{"n_layer": 10, "d_model": 256, "n_head": 8, "n_kv_head": 8, "head_dim": 32, "d_mlp": 704, "vocab_size": 8192, "activation": "swiglu", "norm": "rmsnorm", "norm_place": "pre", "norm_eps": 1e-05, "positions": "rope", "rope_base": 1000000.0, "rope_fraction": 1.0, "qk_norm": true, "attn_scale": 0.198, "bias": "none", "tie_embeddings": false, "parallel_block": false, "init": "trunc", "init_std_qkv": 0.0407, "init_std_o": 0.0506, "init_std_up": 0.0583, "init_std_down": 0.0583, "optimizer": "muon_hyperball", "lr": 0.0149, "lr_mult_o": 0.815, "beta1": 0.95, "lr_head": 0.00976, "grad_clip": 0.5, "warmup_steps": 0, "schedule": "wsd", "decay_fraction": 1.0, "decay_shape": "pow", "final_lr_fraction": 0.0, "batch_tokens": 65536, "seq_len": 512, "doc_mask": true, "train_tokens": 442400000, "steps": 6751, "dataset": "wikipedia_en"}
Each number is 500 + 50 x the weight over its row's rms, rounded and kept within 0 to 999. Layers, rows and columns count from 0. Numbers have three digits each. The size before them is the row's rms in percent of the matrix's.

# layer 5 MLP down (transposed), 704x256, rms 0.0581, rows 281-308, columns 0-31
107:443504542496416605479620565400556505591550545444472527536476466535490484491444529452475521614513
087:541556486536456509446532528469454403506385476466549572543409457522473482437463462562547523590510
093:508532563489590503515569601475498467598481416421466468453503556496457501415538428568484445479474
081:503514616508489547481506496526344496498471554407536526581480462396424563534484525492481551560490
108:524550513442488485553476472420440420489450541549489595532504467562477501505530507526546416481518
099:389475439383425427508623522447525482440434463591510468452452581460444545504491442422475537532494
102:465416507507487509543549544520456448507484560502439451468518527440533506566477533551556413510451
108:546488498507619642464431528586556502471592513439437442534470556499432447546397513547424472530534
108:378560549477574456437373467533623460456554502477577517423413560578520523449538489458459523466482
101:537576482535510439497485488569476511558490562554591537547546560473517414507454561542454486550418
088:508506502505488473533442527467509444566568412580564459450473427557410542463440565496466517543524
103:462458495516571472560513493526518507436460439527507532482522452497520496509528552591517473511619
109:445504512442495429453500437521466491553574488454460411508485364497570482517417483555448588550504
091:554487432466494492476538430525460555498405549569542440453540515393575497499543409530501551451505
110:502405538444472579565581503523398453521490478403508500441360522475521463454494529451502503508522
112:372457535501521388572477578555495457464475541422475502454548492512485513428407491470530513503502
102:528517493519371514548464506556568541554565518459509501482569487574534549447372520479537521516413
107:463545503458523518564395464570490432428510527478504491382495546591467592458536613452462562469462
107:542468600565445499476579488494513551485481514489443475499447511465503512500542545617486502479452
102:490480493568501594554525449507460410464445459519561455390500399486600468514475508492459594501559
094:440361520444521473513518624569493427544394623418431475542431463500429480489537484515492522533559
102:455551413507549583413385548507482500535458494484527476376483436504472544435504492402439531473517
106:515540541498454548528437484452494501521448504519504526482580485539497412552522567468552506515507
112:428537473467567622529553555447552584554540466442526516578467560475471525485464490550483491475540
098:509460469541424544564489506376590457503510521525496527549411421532578527600548538437419468464561
103:479547547529528498536476538397489496584544581592500423399524468480460456517441525448417549575493
104:594451436514430506512493556570519482464478521540487448614468539518531523520518473380543538560453
111:561502568540469457476505570461478435459430515553531545564466506468515588480442563542583536529476
# layer 5 MLP gate, 704x256, rms 0.0583, rows 282-309, columns 0-31
085:506460426515410515552390475502429491542509457468502486398558554437500471531483524504420489512441
087:407458428500488491467471486541443483411537541503515518517446458455517446473498448514457455503507
092:559496529466521475434516594528569506547486512467486560503538495555447432419641508445468497471442
097:489461488450491526483505520546498522576503468476485493456472558578460541499522480563447415597515
093:457529468478530569495435438532467503556489392488454422538455438468476473500485518546461550445534
094:505549521526469574550446543481501443572518467431411522451539488509546527450519479403482402465500
096:458481527525590548556377435540525414438532479484528501447550427427505517641444439512453422615576
101:458466511498510473441496397572538541561531437546540557553486478620435510490534544511469482541586
108:487543520450605503559564483482519528442495412454434467472471561531448564510587573539537482384526
091:460525597483479520566444470458482580461471510539577462426502542430593572448575437527477525548496
113:527577483518465497504513385482485440524469544534509583444525559516455552498550558479465426386519
101:428583542427517434541520504473528566571440491502448537442437426521552427575495509500585490467520
085:517484526458588481451516520469592525531481524451397449529516520507521540482465470446558475493455
105:423528515541495543543511492425513490453519454560629441478502527475517504458616556592452499477467
101:544543566487470477479487387428512454489515430485514497511451641532522472510550533593530485477568
112:510556505517573405577421564495529459519449555478525418462513554487524534493468494551611431492540
108:515509573539458522594473392608589489485450472429483412515483519526518543418577521431515465428404
099:541456433403540585487602417486452483458520468579507453422440512397531442533578459562571492410564
098:548526467388525542551477488487437504603543469518558479376508387530472567524537447494580528524418
101:511572533475528554487528517505541488467539436403509493420431495507414441562480515510478469563464
103:587502429421499487450494514453453455517579582533533565479437429553522507505516457497561446469567
100:450536497460479489467476538517439585518513436538516425558457377430452535486498507578480581532528
116:472559466472550542543425407533483424454521584481485471516536466456538603401481503554604504504520
095:430470555473553516540466442518456559543496580472438583491493441563537487544581512516417501475550
106:557494551497573477489557447385436596408501459438534576558485458498484453531483447557428471578559
097:556494587379539579464434408488574514438522517544445626509474537518447538536540416582515548452507
127:518482486429459536450503500522583547534530525439524526474600498597478445589571548407415566456462
085:505500528520576432466415456515392493432512488474491490515557570395482550388587507532537579580470
# layer 5 MLP up, 704x256, rms 0.0583, rows 282-308, columns 0-31
091:509528419475429483438455516557509472494441502555447513485567580564454546538478546464430511547510
089:507543499387553500495489567502542458464485589470548505528503508447519474450554555506513469398471
092:441528519569454494498498526503491486546595445563438468488442501533486445484535460511481495551518
109:554490557487502438470390499514482390501523469538556520432554565500512493523538597551455425449574
091:570464449547477436496493559500497554483485429511534436538411498508466404496500384402484484559526
099:485443423593489469465511516549480529569517473553510416469597445416501569421436547513543482477535
100:514433546504591525472485550433572451489475491456542464574423465582521496477507519479420457563526
099:499600485496439531504489507485603518505434512494517559612462479497507480511489470447489493459491
099:637579446518504537464541517466488519536485423523465547477453536482530531438436408478484488542451
091:543431516553516498516513451466462473517511566540474483501504418472482488517552449564449533512483
102:542461433568480415553554489560583431472580429524512574513574527492516468488482523534483496562558
112:528511478478495470522531467495400490621551577480500378413454393436550426473466500549506560602436
090:509534480397454495555571453495544538558466524489485515574489506563510543487554409515513577467454
107:569435470452552503458446531551539468456509480500595424495438422503462591454527478477575492419505
110:459508522425541475515476471499600511483502553470458553463532497549487487495524550528479533522525
109:535510514537468548409459465383475586534578482427492488547499461584529529484481541476515562597493
095:459540575527466461566515538602589519471495443499630449559497531581503517485528513443495455456458
096:531511619561570523407528506543463495477526470462398439475439489490521409446541525534458502433480
101:422537505482435558480480409469453527454455557525515551532498342555511419438515590595498582452551
090:495503424506417470498455499458475483482581547431403452475476571468543545413501419509612469459530
098:552511524509547641410542518512544535498520447560493461401538485518509499497424408484483509468431
109:463508446587514530497498488499562494512495518485534454529545534629475468491535570429511558548587
119:399468508458447579529563527440412564446421414504532505527491545460543474513547489546465466523503
093:457503383529473483499463517566653510544513519549450495515423480389548467523558450460530408519506
113:447457455522486512581575520393543478516516594442539492492505530537475506489454562477480508528558
102:541497484484484579494420419569458559462490458569536502551496427559456580533508422479524536544557
064:550473495426497512517543591480526496485441540559494579522550516546473443532466513394483500420490